config.yaml
num_hidden_layers: 12
hidden_size: 96
num_attention_heads: 2
num_key_value_heads: 1
head_dim: 64
intermediate_size: 256
vocab_size: 2048
hidden_act: "swiglu"
norm: "layernorm"
norm_place: "pre"
norm_eps: 1e-05
positions: "rope"
rope_theta: 3660.0
rope_fraction: 1.0
qk_norm: true
attn_scale: 0.125
bias: "none"
tie_word_embeddings: false
parallel_block: false
init: "normal"
init_std_qkv: 0.0617
init_std_o: 0.0
init_std_up: 0.0617
init_std_down: 0.0
optimizer: "soap_variant"
learning_rate: 0.00601
lr_mult_qkv: 0.4
lr_mult_o: 0.949
beta1: 0.95
beta2: 0.99
lr_head: 0.0134
max_grad_norm: 0.5
warmup_steps: 57
schedule: "wsd"
decay_fraction: 0.831
decay_shape: "linear"
final_lr_fraction: 0.1
batch_tokens: 32768
max_seq_len: 256
doc_mask: true
train_tokens: 103300000
max_steps: 3153
dataset: "wikipedia_en"
Each number is 128 + 24 x the weight over its row's rms, rounded and kept within 0 to 255. Layers, rows and columns count from 0. The size above them is the row's rms in percent of the matrix's.

# layer 6 attention output, 96x128, rms 0.183, rows 0-92, columns 0-31
size [112 109  94  98 111 103  89 108 107  94  98 100 111  97 103 101 101  98  98  92 101 114  97 105 100  94 103  94  94  97  95  90  94  98 101 105 102  98 100  95 109  96 104 106  99  93  94  96 103  99  92 107  96  90 111  98  92 104  92  97  90 104 102 101 105  98  92  88  99 104  95 104 107  95  95  96 107  90  92 100 123  99 100 106  91 103 105  85 100  92 115 110 102]
[[136 103 140 126 111 103  97 154 144 122 119 186 112 123 147 121 172 149 172 101 141  75 100 139 156 176 130 115 139 161  90 148]
 [138  80 159 111 112 142 143 129 135 104 148 117 161 119 146 172 111 162 145 188 158 111 149 111 110 165 152 111 149 118 162  94]
 [181 116 144  85 106 168 131 126 135 104 156 119 102 166  89 105 149 102 116 125 110 129 141 141 123 125  99  78 133 120 125 142]
 [143 150 123 144 159 173 104 151 140 156 112  95 136 126 152 106 146 122 126 129 125 101 189 173 119 105 122 134  81 139 137  97]
 [147 160 123 141 148 149 125 122  91 188 115 143  93 119 132 130 112 130 112 122 104 127 151 132 120 136 128 103 176  79 154 105]
 [165 133 136 162 109 142 128 135  87 118 117 175  79 141 127 129 135 105 139 170 139 158  82 150 173 130  71  71 142 103 143 162]
 [141 152 103 139 163 124 156 138 144  92 128 113 115 116 126  69 184 107 144 214 129 102 144 140 103 137 183 133 137 115 100 136]
 [128  61 161 182 107 138 137 160 120 119 170 149 110 120 120  82 102 133 146 141 149  85 117 134 102 132  97 130 114  93 134 131]
 [137  76 114 207 118 127 126  83 134  99  83 121 138 147 141 168 104 155 102 147 101 133 129  95 126 165 120 115 100 144 115 136]
 [ 75  98 172 111 148 150 103 102  87  81 142 132 113 139 111 145 145 144 122 144 138 116 129 114 111 145 198 129 182 127 147 127]
 [107 163 187  89 102 130 137 125 128 133 139 122 129 113 184 152 122 133 102 161 121 156 119  93 125 102 124 168 168 137 107 117]
 [156 147 127 142 140 124 138 122 103 129 160 156 124 130 113 133  68 130  78 147 108 154 131 143 170 125 129 135 120 126 116 144]
 [120 133 119 152  90 139 152 166 132 131 160 140 112 116 141 134 142 123 138 134 117 127 146 174 128 183  91  95 146 119 131 156]
 [115  89  87 154 140 178 130 157 135 172  65 174 150 146 122 147 124  79 128 129  82 161 102 127 132 139 159 156  94 113 107 109]
 [143 137 160 139 106 166 130 121 164  98 144 134 124 112 108  51 151 141 113 112 123 179 138  93 102 139 182 124  91  97 171 121]
 [192 171 131 122 112 154 130  97 113 163 135 128  88  89 160 144 157 147 117 170 104 120  86  92 182 126  94 155 118 135 132 158]
 [ 91 135 129 116 138 161 152 141 123 112 152 120 160 155 119 119 158 129 139 149 163 132 163 102 126 170 104 110 147 109  99 146]
 [112 164 101  93 128 169  87 150 198 138  91 128 169 164 128 118  83 142 110 146 133 120 111 118 176  99 142  96 164 113 107 137]
 [ 98 153 132 120 123 150 114  90 122 102 163  75  87 141 141  98 123 112 111 127 105 139 124 126 124 140 111 102 100 147 100 161]
 [186  95 112 123 117 117 115 167 101  85 140 124 103 142  99 138 151 141 126 131 140 146 132 136 105  80  76 125 121 113  92 126]
 [152 122 131 122 148 145  96 169 143 137 154 126 130 109 154  74 108 193 152 124 149 121  88 147 181 111 113 140 161 154 119  89]
 [113 135  83 123 141 160 137 171 125 140 125 147 131 146 150  85 105 153 113  97 125 187 123 129 126 156 147 117 126 127  89 149]
 [ 79 100 150 153 169 200 156 108 156 162 120 118 163 120 140  78 106 157 120 155 103  94 127 125 132 141 116 149 109 109 130  98]
 [124 153 113 177 103 131 171  99 117 153 161 194 105  91 126 172 133 140  65 147 153 135 180 138 129  84 155 131 116 137 121 112]
 [126 119  67 136 126 154 103 114  97 148 118  87 158  85 108 100 151 105 102 130 144 154 124 127 123 114  79 125 153 112 127 145]
 [116 122 124 117 125 125  82 126 107 104 109 119 126 100 155 117 125  66 114 135 132 145 150 110 113 136 106 206 130  94 164 134]
 [111 136 131 148 100 119 126 103 132  76 138 125 113 139 180 121  84 110 119 153 157  54 117 130 132 179 139  99 182 164  97  98]
 [109 138 157  90 132 136  89 103 102 138 159 127 145 115 168 110 115 133 143 125 147 123 151 125 136 161  98 134 109 170 119 148]
 [137 111 172 143 113 127 143 115 152 123 146 103 199 121 107 133 126 121 123 158  94 135 147 149 160 145 114 132 121 150 173 107]
 [126 129 154 101  79 142 147 153 109 126 156 116 170 117 119  97 114 141 131 117  86 177 137 105 154 116 125 148 147 167 106 152]
 [143 102 102 132 146 107 142  98 113 142 136 134 133 117 147 151  86 122 161 128 133 139 140 113 129 141 144 139 163 142 122 192]
 [152 148 107 150 137  98 157 117  97 111 131 120 124 171 172 133 128 135 133  78 145 153 129  80 140 129 140 155  92  89 108 124]
 [126 120  94  97 109 133 128 100  92 110 160 101 144 127 138 135 103 154 117 149 132 124 144 131 124 119 109 148 126 122 178 142]
 [105 200 134 129 127 113 102 123 130  79 178 114 176 169 113 161 125  79 119 148 142 149 124 168 123  97 159 141 107 135 120 111]
 [145 128 100 109 140 133 105 138 108 102 151 145 126 112  94 141 129 116 124 117 134 106 112 178 119 124 113 135 110 129 134 136]
 [122 151  87 179 115  96 190  89 150 106 120 122 108 167  99 118 107 130 125 133 107 136 131 139 150 146 119 116 160  99 147 107]
 [187 100 119 106 148 125 106 141 130 135 105 119 112 150 150 127 100  97 135 133 161 114 117  69 123 147 147 150 102 137 151  93]
 [110 158 155 135 112 150 128 126 134 138 103 150 144 132  85 148 104 145 145 154 125 100 119  97 157 102 133 118 136 145  87 129]
 [153  91 165  93 136 106 140 179 184  75 116 137 125 164 120 167  98 122 113  88 115 132 157 149 136 162 134 108 149  75 121 135]
 [152 167 124 153  91 114 179 111 156 130 135 149 145  84 115 117  94 110 178  95  99 101 126 133  78 100 145 110 123 131 139 133]
 [135 154  98  99  95 100 155 101 131 137 116 153 155 100 140  96 127 140 120 145 153 156 157 117  99 131 132 122 143 180  98 103]
 [105  98 110 130  86 148 167  75 107 120  69 185 121 132 101 133 104 109 139 106 128 146 114  74 159 116 112 150 115 108  97 124]
 [173 115 130 151 153  93 146 140 115 122 126 121 108  91 144 160 175 122 104 112 151 143 140 164 148 130 149 106 125  89 111  92]
 [150 130 155 132 182 124  97 138 191 127 134 165 139 111 107 155 139 118 101  97 126 137 102 110 136 105 136 130 117 110 107 127]
 [114 138 175 134 136 153 109  96 121 136 117 102 117 161  94 143 122 109 127 103 165  87 109 145 139 196 105 155 149  86 150 143]
 [135 122 159 119 123 160 109 119 135  86 189 140 110 138 101 115 108 141 160 148 135  63 117  97 157 126 100 121 127 116 106  90]
 [156 128 138  98 125 110 205  78 105 156  86 142 187 140  93 119 116 120 155 133 127 159  71 130  79 145 117 101 126 130 101 128]
 [130  97 138 159 112 139 159 129 171 168 128 120 115 164 124 134 130 174 129 125 128 141 115 112 101 146 157 122 156  94 110 100]
 [ 94 149  91 124  83 127  96 107 137 115 100 126 140 111 103 110 102 122 118 143 119 163 139  90 159 159 116 109 136 172 108 140]
 [107 111 141 132 131  81 119 129 120 164 107 147 134 139  85 163 139 165 125 148 173 100 101 148 150 134 146 181 122 101 185 107]
 [137 113 109  98 150 167 127 160 177 162 109 120 129  88 143 156 111  63 117 174 134 114 121 152  99 168 147 182 124 118 117 107]
 [102 112 115  72 154 106 123  94 119 107 101  73 155 115 133  91 149 122 111 102 115  95 130 132 149 100 150 120 114 137 146 127]
 [117 146 154 123 128 118 117 104 123 165 134 135 176 152 147 112 139 109 151 108 150 106 140 130 145 104 121 119 118 120  98 123]
 [142 142 162 139  98 127 129 120  94 140 129 144  94 139 103 113  96 139 151 113 145 106 140 113 133 113 159 146 125 127 141 136]
 [146 110  64  93 151  95 121 125  79 145 143 148 158  79 165 107 124 122  80 108 102 125 142 127  72 137 112  90 194 126 153 130]
 [135 156 133 114  86 120 145 147 130 154 142  99 126 127 135 161 149 184 142 152 145 134  78 114 108 125 153  85 127 110 134 141]
 [139 135 118 131 135 162 155 153 164 145 180 153 128 135 119 117 117  86 135  98 118 103 165 125 113  89 144 116  98 129 123 129]
 [136 130 191 156 117 103 184 133 110 171 167 128 129 127 133 106 111 114 165 161  75 107 135 108 119 170 159 135 169 126 129 115]
 [136 111 146 118 135 159 141 112  98 108  94 129 123 126 102 139  92 141 105 136  98 131 148 127 145 120 138 142 137 164 103 104]
 [156 132 125 117 101 140 104 109 117 137 109 139 122 137 104 114 178 117 119 118 110 114 155 128 122 111 177 174 145 172 152 125]
 [149 109 106 129 115 158 104 121 142 139 135 116 161  90 167 109 107 124 115 106 116 151 138 118 116 149 119 128  59 117  87  80]
 [ 95 113 136 106  92 131 136 136 152 125 144 102  94 144 129 140 123 102 129  73 132 140  93 123 131  97 148 133  85 223 141  99]
 [ 39 117 113  86 142 119 141 162 132 138 148 165 140 151 139  93 121  98 151 134 142  89 147 133 165 139 110 104  93 116 157 117]
 [ 99 114 138 106 109 123 131 116 114 154 158 151 135 128 161 132 131 185  72  87 154 179 154 147 149 130  93 137 131 157 146 133]
 [136 132 137  88 142 111 116 117 109 164 137  83 114 121 102 148 129 158 121 153 139 120  81 111 175 172 125 123 135 118 147 161]
 [132 126 148 136 114  83 119 142 105 139 151 124  99 107 154 131 175 118 131 146 153 112  95 108 150 166  88 128 161 122 131 133]
 [124 107 142 149 143 149 145 133 111 151 125  98 121 106 103 122 123 126 144 104 122 122 145 144 159 118 101 124 144 166 117 154]
 [136 132 140 150 119 123  84 110 112 152 120 101 112 101 138  91 141  78  95 126 146 178 124 140 122 143 122 145 115 122 129 128]
 [106 156 107 104 143 128 159  96 153  98  84 116 181 128 123 147 121 159 143 161 113 108 116 131 136  95 102 175 147 100 144 142]
 [163 126 112 149 129  75 107 167 157 147 102 161 138 135 129 139  79 123 126 155 107 110 115 183 149  88 141 131 115 122 139  78]
 [157 102  93 107 104 129 145 138 149 117 122 130 115 123 133 135 162 118 150 132  92  75 162  98 137 105 125 133 126 165 178 133]
 [107 116 178 127 114 108  99 122 131  76 123 117 115 117  91 115 140 151 161 108 108 167 109 118  96 115 102 121 138 108 164 110]
 [152 104 121  88  95 129 138 119 139 125 124 166 138  93 147 149 152 147 155  94 121 106 198 124 132 163 152 152 140 122 117 136]
 [128 161 138 153 131 123 168 119 110  92 126 162 149 147 148 119 132  78 159 134 133 138 122 117 174 109 143 111  76 123 178 137]
 [127 146 116 112 118 131 144 102 100 102 124 141 108 170 134 116 137 162 137 124 134 135 134 105 120 147  86  98 140  88 152 188]
 [116  96 117 133 128 133 136 152 128 134 100 115 145 150 109 133 148 126  77 138 130 135 109  94 120 120 100 125 145 118 118 144]
 [159 149 113 188 167 122 139 138 150 136 148 103 110 121 155 114 129 131 148 129  84 166 155 124 132 149  70 121 142 120 142 151]
 [146 149 104 144 121  90 128  76 129 142 140 145 129 154  93 128 164 164 123 134 116 138 154 123 117 151 105  99 113 111 115 144]
 [152 101 106 147 105 127 137 122 139 153 139 126  95  70 114 152  95 132 134 134 133 114  74 146 113 129  89 162 105 142 122  66]
 [101 115 132 130 128 148  92 109 106 182 138 114 119 109 119 150 123 111 132 130 101  89 142 121 144 148 108 130 129 132 102 132]
 [101 136 104 152 158 127 119 156 113 118 173 138 105 162 106  98 133  82 121 118 151 161 108 136 129 116 114 115 182 157 133 127]
 [113  71 153 147 137 123 127 127  97 106 171 127 145 155 149  97 110 110 144 128 137 121 145 164 136 120  78 162 151 181  68 160]
 [137 144 125 171 117 144 139 144 148 193 130 158 137 102 114 148 102 144 124  81 147 159 139 149  86 118 101  75 110  77 161 120]
 [138 106 125 155 140 107 126 125 122 127 145 108 120 100 119 164 126 141 103 145 148 125 173 117  71 141 147 126 158  75  63 165]
 [132 119 146  88 151 118 151 102 147 209 128 140 119 169 120 137  97 142  95 140 123 121  94 130 130 161 118 166 109 166 159 140]
 [ 83 130 142 113 168 146  90 126 112 112 135 127 119 148 108 135 132 154 155 101 150 103  99 146  98 137 146 157 136  96 128 121]
 [103 140 142 137 163  96 123 143 109 112 165 144 137 102 116 124 118 119 148 119 108 178 114 168 159 114 150 142 101 165 145 108]
 [119 166 130 133 141 155 137 103 133 146 108 133 108 105 148 128  89 127 117  80 112 119 193 149 119 167 160 136 159  88 143 157]
 [133 149 138  85 124 118 142  65 108 164 162 104 140  99 133 126 153 149 140 153 155 134 149 123  90  96 100 167 139 123 103 142]
 [169 119 133 161 160 123 130  95 160 142 106 120 107 112 121 133 180  45 156 100 126 116 130 141  96 161 128 170 132 179 135 114]
 [136 143  90 144 203 162 156 120  85 102 140 133  88 109  99 124 138 118 176 149 176  99 180 104 139 126 150 149 150 134 118 112]
 [127 110 158 134 143  92 115 190 139 139 112 116 172 158 144 118  85 114 158 138 154 162 134 138 173  99 120 156 143 148  92  90]
 [ 83 161 152  80 140 129 132  97  94 118 127 147  93 117  70 131 158 137 100 151 108 138 118 123 146 138  93 142 145 159  93 104]]